python train.py --hidden_size=64 --num_attention_heads=2 --head_dim=32 --hidden_act="swiglu" --norm_eps=1e-05 --qk_norm=true --attn_scale=0.177 --init_std_o=0.0152 --optimizer="muon_variant" --decay_shape="linear" --batch_tokens=[16384, 32768, 49152]
Each number is 50 + 15 x the weight over its row's rms, rounded and kept within 0 to 99. Layers, rows and columns count from 0. The size before them is the row's rms in percent of the matrix's.

# q: layer 5 attention query, 64x64, rms 0.112, rows 0-24, columns 0-63
# k: layer 5 attention key, 64x64, rms 0.112, rows 0-23, columns 0-63
q0 087:20 30 61 67 40 54 34 46 63 77 50 44 63 43 63 19 61 39 46 35 89 48 34 81 46 36 56 52 40 72 52 69 50 40 33 46 63 51 48 21 54 47 51 61 35 64 50 49 65 55 60 74 48 33 45 59 44 50 38 46 37 27 77 23
k0 094:62 21 82 41 55 52 47 55 47 51 62 44 47 78 40 44 63 86 37 42 41 58 56 60 65 52 74 76 50 32 35 33 48 40 80 31 36 40 45 56 52 30 51 66 72 69 40 78 77 65 37 70 49 53 51 74 47 59 55 42 45 39 59 35
q1 102:45 30 39 42 43 38 42 62 54 50 27 63 54 59 38 65 54 34 62 34 68 72 48 76 38 39 57 50 29 77 22 63 58 47 56 62 27 47 19 64 66 36 46 57 49 42 21 15 42 36 53 54 72 40 27 50 53 38 29 27 70 57 45 62
k1 102:53 58 52 64 26 52 54 38 57 61 28 38 55 59 70 51 55 57 47 22 30 54 66 63 40 67 51 50 37 67 67 56 47 52 42 59 74 30 65 46 90 77 41 63 17 66 63 47 51 57 54 46 60 41 40 25 21 69 50 62 61 77 66 31
q2 094:62 66 50 34 68 53 59 45 28 40 55 46 18 59 24 63 61 38 45 70 18 49 64 36 14 51 52 41 56 54 40 34 43 64 55 59 62 36 49 81 46 28 54 33 50 61 19 48 16 53 53 25 23 55 51 46 56 31 55 59 51 57 40 57
k2 100:44 84 34 58 57 54 50 70 66 71 61 38 60 08 58 47 55 24 35 63 67 42 52 45 40 64 44 40 39 46 53 49 42 36 54 34 62 62 68 26 56 60 65 43 55 43 69 41 25 61 42 08 18 50 57 50 51 37 46 55 36 41 35 69
q3 103:67 79 78 46 53 72 55 50 35 59 43 43 44 27 39 69 60 47 42 63 33 31 70 32 57 68 56 44 48 27 82 42 49 50 56 39 30 39 86 55 23 43 62 55 48 68 70 70 58 47 41 27 23 65 41 46 63 48 39 72 52 43 39 49
k3 095:41 57 43 43 61 48 68 63 37 76 64 50 38 46 30 33 49 70 55 27 45 61 60 49 65 65 51 43 55 32 27 43 50 57 55 67 23 56 56 42 51 32 52 31 63 52 00 59 40 56 34 41 42 37 51 54 92 36 38 40 75 24 40 45
q4 101:34 49 34 71 52 47 16 41 53 70 52 50 87 21 71 57 31 38 41 47 81 49 40 44 81 49 42 58 52 45 43 67 61 58 35 33 51 76 48 45 38 50 41 68 41 57 58 71 66 44 27 49 51 49 48 53 59 58 55 41 56 62 06 37
k4 090:48 41 82 66 29 64 26 76 65 43 38 47 58 65 56 41 64 52 45 51 54 42 73 47 63 32 59 55 36 79 47 42 50 20 40 72 55 36 29 47 61 70 77 52 34 64 22 34 42 35 57 75 42 54 62 33 31 73 52 62 64 57 60 43
q5 098:68 35 65 28 32 63 60 55 69 46 47 62 52 67 39 48 81 37 78 39 45 65 43 66 47 62 28 41 43 50 27 25 50 32 56 52 38 31 20 28 59 28 44 43 59 38 40 32 45 56 71 66 48 54 33 54 30 55 37 52 57 52 69 12
k5 117:45 36 40 57 57 20 39 33 49 45 51 44 51 35 63 66 24 10 39 52 59 56 37 48 48 50 37 50 57 44 79 75 52 56 75 19 67 57 41 40 40 67 46 69 19 65 71 83 64 40 44 63 58 40 48 46 42 31 46 58 40 74 49 39
q6 104:59 43 44 38 45 58 69 63 26 49 55 56 41 43 50 68 39 21 45 85 39 34 53 15 63 55 50 60 63 50 75 62 49 56 41 57 75 55 78 59 43 34 58 50 64 40 50 72 46 83 46 26 41 58 43 33 70 41 39 83 28 45 36 46
k6 096:51 25 63 33 56 64 47 69 54 56 49 54 50 59 51 26 45 83 49 31 59 54 44 46 61 42 57 43 73 31 38 42 67 84 48 65 72 50 32 56 15 20 73 34 79 24 53 47 51 43 56 51 71 37 62 46 24 46 50 39 58 38 58 45
q7 084:59 47 76 60 14 57 46 39 67 30 45 50 77 51 78 81 29 29 59 49 51 44 47 62 50 88 72 51 45 40 58 54 58 43 48 54 40 51 62 49 34 49 27 65 44 37 73 74 67 51 69 38 46 55 27 40 53 72 69 55 54 39 63 38
k7 099:50 45 50 68 21 50 51 55 56 40 44 62 38 57 34 77 57 51 53 56 34 36 59 65 39 39 40 47 68 56 67 64 31 55 45 57 71 26 52 45 60 83 26 81 22 75 50 53 68 59 37 60 75 57 34 31 26 38 47 36 42 76 58 34
q8 094:42 23 21 45 42 66 73 65 41 37 45 39 28 78 22 34 56 49 45 29 33 54 47 60 41 64 43 66 66 62 47 57 37 64 58 78 40 44 61 43 65 47 51 28 73 57 49 32 40 55 44 57 63 55 71 27 44 11 44 58 49 47 76 59
k8 109:46 44 44 45 72 42 64 51 50 39 43 57 43 35 69 19 46 58 56 55 36 85 74 36 66 57 44 43 46 46 42 39 46 36 48 60 46 61 48 62 28 06 45 54 74 30 62 41 34 36 63 32 63 45 68 89 73 49 29 64 45 38 40 39
q9 107:59 54 54 51 81 53 25 43 36 44 63 39 26 52 63 70 39 22 43 61 42 33 36 45 52 66 20 59 40 39 52 41 50 61 42 57 47 59 55 63 51 48 70 66 55 48 43 82 22 39 47 08 42 86 54 34 47 44 53 44 69 56 47 22
k9 103:45 60 59 57 54 39 45 35 63 41 68 50 38 59 44 70 37 55 48 39 41 42 53 43 68 39 55 26 46 49 55 53 78 62 55 41 27 38 37 55 33 69 36 43 22 58 50 59 71 32 60 58 87 39 48 29 09 51 85 42 30 62 22 45
q10 095:32 09 67 67 31 47 32 42 68 42 62 58 42 72 48 45 35 28 60 43 73 50 41 73 41 65 29 67 50 49 61 67 50 40 63 65 83 66 43 55 30 60 45 48 49 39 51 53 68 56 53 61 54 39 47 30 41 29 48 20 86 40 46 44
k10 111:51 51 39 58 32 21 23 29 53 33 30 24 46 49 46 87 51 34 44 80 56 34 60 59 61 30 34 33 54 78 73 65 31 40 33 45 44 66 38 48 57 73 57 59 38 70 48 64 54 30 30 56 43 48 32 46 48 32 48 45 50 56 29 43
q11 112:33 13 51 49 37 41 43 59 73 62 35 48 65 56 54 47 36 38 60 25 63 61 51 54 71 37 62 59 85 47 41 85 47 33 39 40 51 57 28 20 50 42 26 77 57 42 61 36 35 54 47 67 67 46 37 54 60 56 25 35 50 32 65 42
k11 088:48 50 49 46 61 60 40 41 76 36 36 50 56 77 25 57 83 54 36 52 71 64 56 45 49 44 73 59 39 48 30 70 53 47 51 41 35 53 35 65 54 32 26 39 73 26 35 50 41 35 55 36 46 24 18 58 33 37 52 11 50 49 54 72
q12 093:36 42 60 45 50 63 20 47 55 81 32 33 62 49 77 73 54 47 70 48 64 54 56 47 58 62 60 47 73 55 38 54 68 62 39 62 67 72 38 27 26 53 24 63 43 26 63 83 53 45 42 46 72 59 57 34 59 73 37 49 39 31 70 51
k12 089:52 25 66 45 56 52 39 39 52 46 41 58 52 60 46 48 45 73 39 39 36 61 67 75 54 06 56 35 59 29 36 42 36 57 51 47 32 53 61 49 29 34 53 42 48 51 53 68 18 40 93 37 62 41 49 31 52 67 34 52 61 26 27 26
q13 091:58 47 48 41 44 60 77 70 51 44 76 33 18 60 27 39 56 69 58 41 29 42 48 24 55 64 16 43 54 57 38 38 58 69 37 78 25 40 51 68 49 60 64 26 46 58 42 44 25 42 52 58 45 51 58 54 56 50 29 76 65 50 23 65
k13 123:66 47 68 40 73 55 69 43 34 52 73 53 56 62 50 27 35 68 40 51 41 65 80 60 19 64 68 54 59 43 40 32 52 60 53 40 37 56 62 49 62 05 63 39 63 49 61 39 30 62 73 41 70 50 80 63 58 55 32 55 47 27 62 40
q14 101:49 31 63 59 63 56 21 40 68 51 38 72 58 57 57 70 48 41 66 40 58 51 55 55 55 60 59 65 72 42 71 76 65 45 70 50 56 67 48 44 37 69 61 80 59 49 73 69 78 69 71 72 67 44 16 44 33 51 61 41 69 39 68 56
k14 103:55 59 43 65 29 50 32 38 36 45 34 43 46 50 47 67 41 25 63 56 74 40 58 36 76 33 34 29 52 63 52 52 52 63 37 36 44 53 30 76 24 85 42 60 24 56 35 65 62 38 54 61 38 77 51 47 38 31 52 33 52 83 34 34
q15 103:52 66 59 69 54 45 32 58 70 36 83 67 59 31 85 57 43 53 40 56 39 41 30 57 52 88 38 45 67 66 71 50 65 42 31 43 45 49 62 47 68 39 50 39 26 62 67 46 52 68 31 71 63 35 64 65 36 23 28 51 49 42 34 51
k15 091:46 26 30 50 78 40 28 57 25 13 47 42 47 43 45 24 54 54 53 53 45 55 48 58 70 87 48 70 37 33 50 59 66 53 51 38 47 47 60 56 51 32 63 38 61 39 32 55 55 92 54 59 50 28 51 56 44 24 29 48 49 54 79 42
q16 097:47 42 40 54 14 34 43 55 61 29 37 48 58 66 61 68 44 40 85 43 64 38 59 58 59 49 58 41 55 34 60 78 49 39 28 44 59 64 33 34 38 60 35 54 18 45 69 54 52 54 41 86 67 38 40 45 17 71 55 34 61 48 64 32
k16 094:64 85 45 60 36 45 56 41 59 59 31 37 42 52 50 98 46 51 55 49 51 16 55 51 44 51 52 49 40 61 91 80 41 45 47 66 39 50 42 54 47 55 51 37 43 41 40 39 75 70 21 78 59 45 43 37 71 52 56 38 62 72 59 45
q17 077:50 69 53 52 57 74 64 57 55 82 38 50 70 41 45 49 48 46 54 84 53 31 55 18 62 47 51 19 74 26 47 34 44 50 44 64 12 48 37 53 56 37 51 37 70 64 43 45 27 31 55 39 32 32 46 57 54 32 61 65 63 59 77 53
k17 136:45 45 51 48 50 69 65 60 46 58 58 55 39 63 58 17 47 90 54 25 23 62 64 47 38 48 51 46 40 51 28 36 45 55 53 57 53 37 62 57 65 16 57 39 87 43 55 46 39 54 66 17 51 26 82 48 55 43 31 64 59 38 62 66
q18 082:72 57 61 40 62 57 61 71 59 62 66 66 52 52 48 79 36 25 61 57 51 88 51 31 31 70 43 64 49 46 33 46 39 85 40 65 41 71 66 42 34 52 42 65 54 61 56 33 46 25 49 29 53 50 14 40 27 50 60 47 68 61 51 38
k18 101:28 71 36 40 45 51 28 53 66 84 23 42 55 34 46 70 65 42 46 35 46 47 46 40 59 47 64 49 56 55 47 37 79 52 42 51 85 68 56 60 35 86 54 67 74 54 64 65 67 56 60 51 77 16 50 47 40 47 48 63 39 41 32 61
q19 106:22 47 65 42 60 41 78 63 50 65 50 67 44 66 59 71 27 60 53 18 42 62 69 52 45 54 76 60 63 46 43 52 52 45 65 39 54 44 42 35 19 78 32 62 74 41 57 38 56 51 59 83 67 46 46 42 36 34 53 12 52 38 50 62
k19 098:51 62 66 66 57 52 57 38 60 32 39 57 37 46 56 47 50 68 56 69 36 86 46 69 50 48 59 43 49 88 49 15 60 25 54 32 57 41 24 60 52 30 45 47 42 46 40 27 29 50 69 46 59 50 16 66 44 80 30 47 40 42 49 30
q20 098:46 64 44 47 61 55 39 35 06 57 58 64 32 47 44 66 68 35 39 61 31 53 53 49 20 63 52 64 65 47 36 73 31 78 44 52 79 64 52 26 35 61 68 38 69 53 27 43 34 55 48 53 60 45 49 47 38 51 57 95 47 50 56 38
k20 104:45 59 43 47 56 59 51 54 32 68 20 35 55 44 45 41 49 61 36 60 46 39 39 55 32 42 45 41 78 54 75 55 38 34 57 39 49 56 88 88 70 38 47 55 30 63 22 60 40 45 28 61 18 22 67 55 43 45 38 56 41 42 23 61
q21 107:40 31 40 52 45 39 38 43 62 35 35 24 46 69 45 38 28 83 67 56 66 43 58 29 64 15 69 65 23 42 57 65 49 46 44 43 29 66 41 37 67 61 46 60 69 46 29 35 38 49 31 68 68 63 60 54 64 54 57 53 11 48 42 43
k21 100:49 53 57 72 31 70 40 50 54 29 66 62 54 34 35 74 52 36 39 44 54 52 35 47 53 56 48 48 60 18 61 52 46 47 84 58 26 31 20 43 40 23 40 47 76 39 37 37 25 52 45 62 36 32 44 51 32 28 50 68 25 42 62 76
q22 106:57 54 46 53 48 65 76 60 38 39 23 52 77 41 77 47 59 60 52 40 53 35 56 55 39 39 56 56 00 35 34 51 61 54 41 62 74 31 15 40 59 70 56 28 44 48 37 39 56 37 46 37 41 58 34 68 58 43 46 64 39 21 68 41
k22 115:52 28 73 47 33 44 65 59 43 63 65 63 42 45 66 55 57 67 19 64 35 36 60 76 51 45 38 39 69 77 45 48 30 59 64 51 47 70 74 30 56 67 56 65 44 12 62 39 69 55 54 49 63 55 23 55 36 49 78 48 48 78 56 42
q23 091:47 29 25 42 55 60 24 54 37 61 89 50 47 74 50 36 63 61 67 47 42 40 64 37 55 74 38 21 69 45 43 43 39 38 33 43 57 48 47 62 60 69 72 28 32 70 28 55 53 29 48 36 60 60 76 60 44 40 75 46 68 45 32 54
k23 113:59 82 37 36 37 37 32 49 50 48 50 66 52 61 27 44 42 35 79 50 75 26 26 35 45 30 53 29 51 41 50 27 58 68 41 61 35 69 79 76 62 39 49 28 44 49 56 47 44 45 49 65 49 68 80 54 35 60 57 65 26 35 36 41
q24 095:55 38 44 78 51 50 36 40 57 53 46 32 39 21 36 37 67 77 73 27 30 40 53 62 69 45 48 24 31 47 36 39 53 47 38 43 48 42 57 57 41 24 38 27 56 21 36 58 59 56 40 78 56 43 46 43 44 48 47 39 80 60 37 12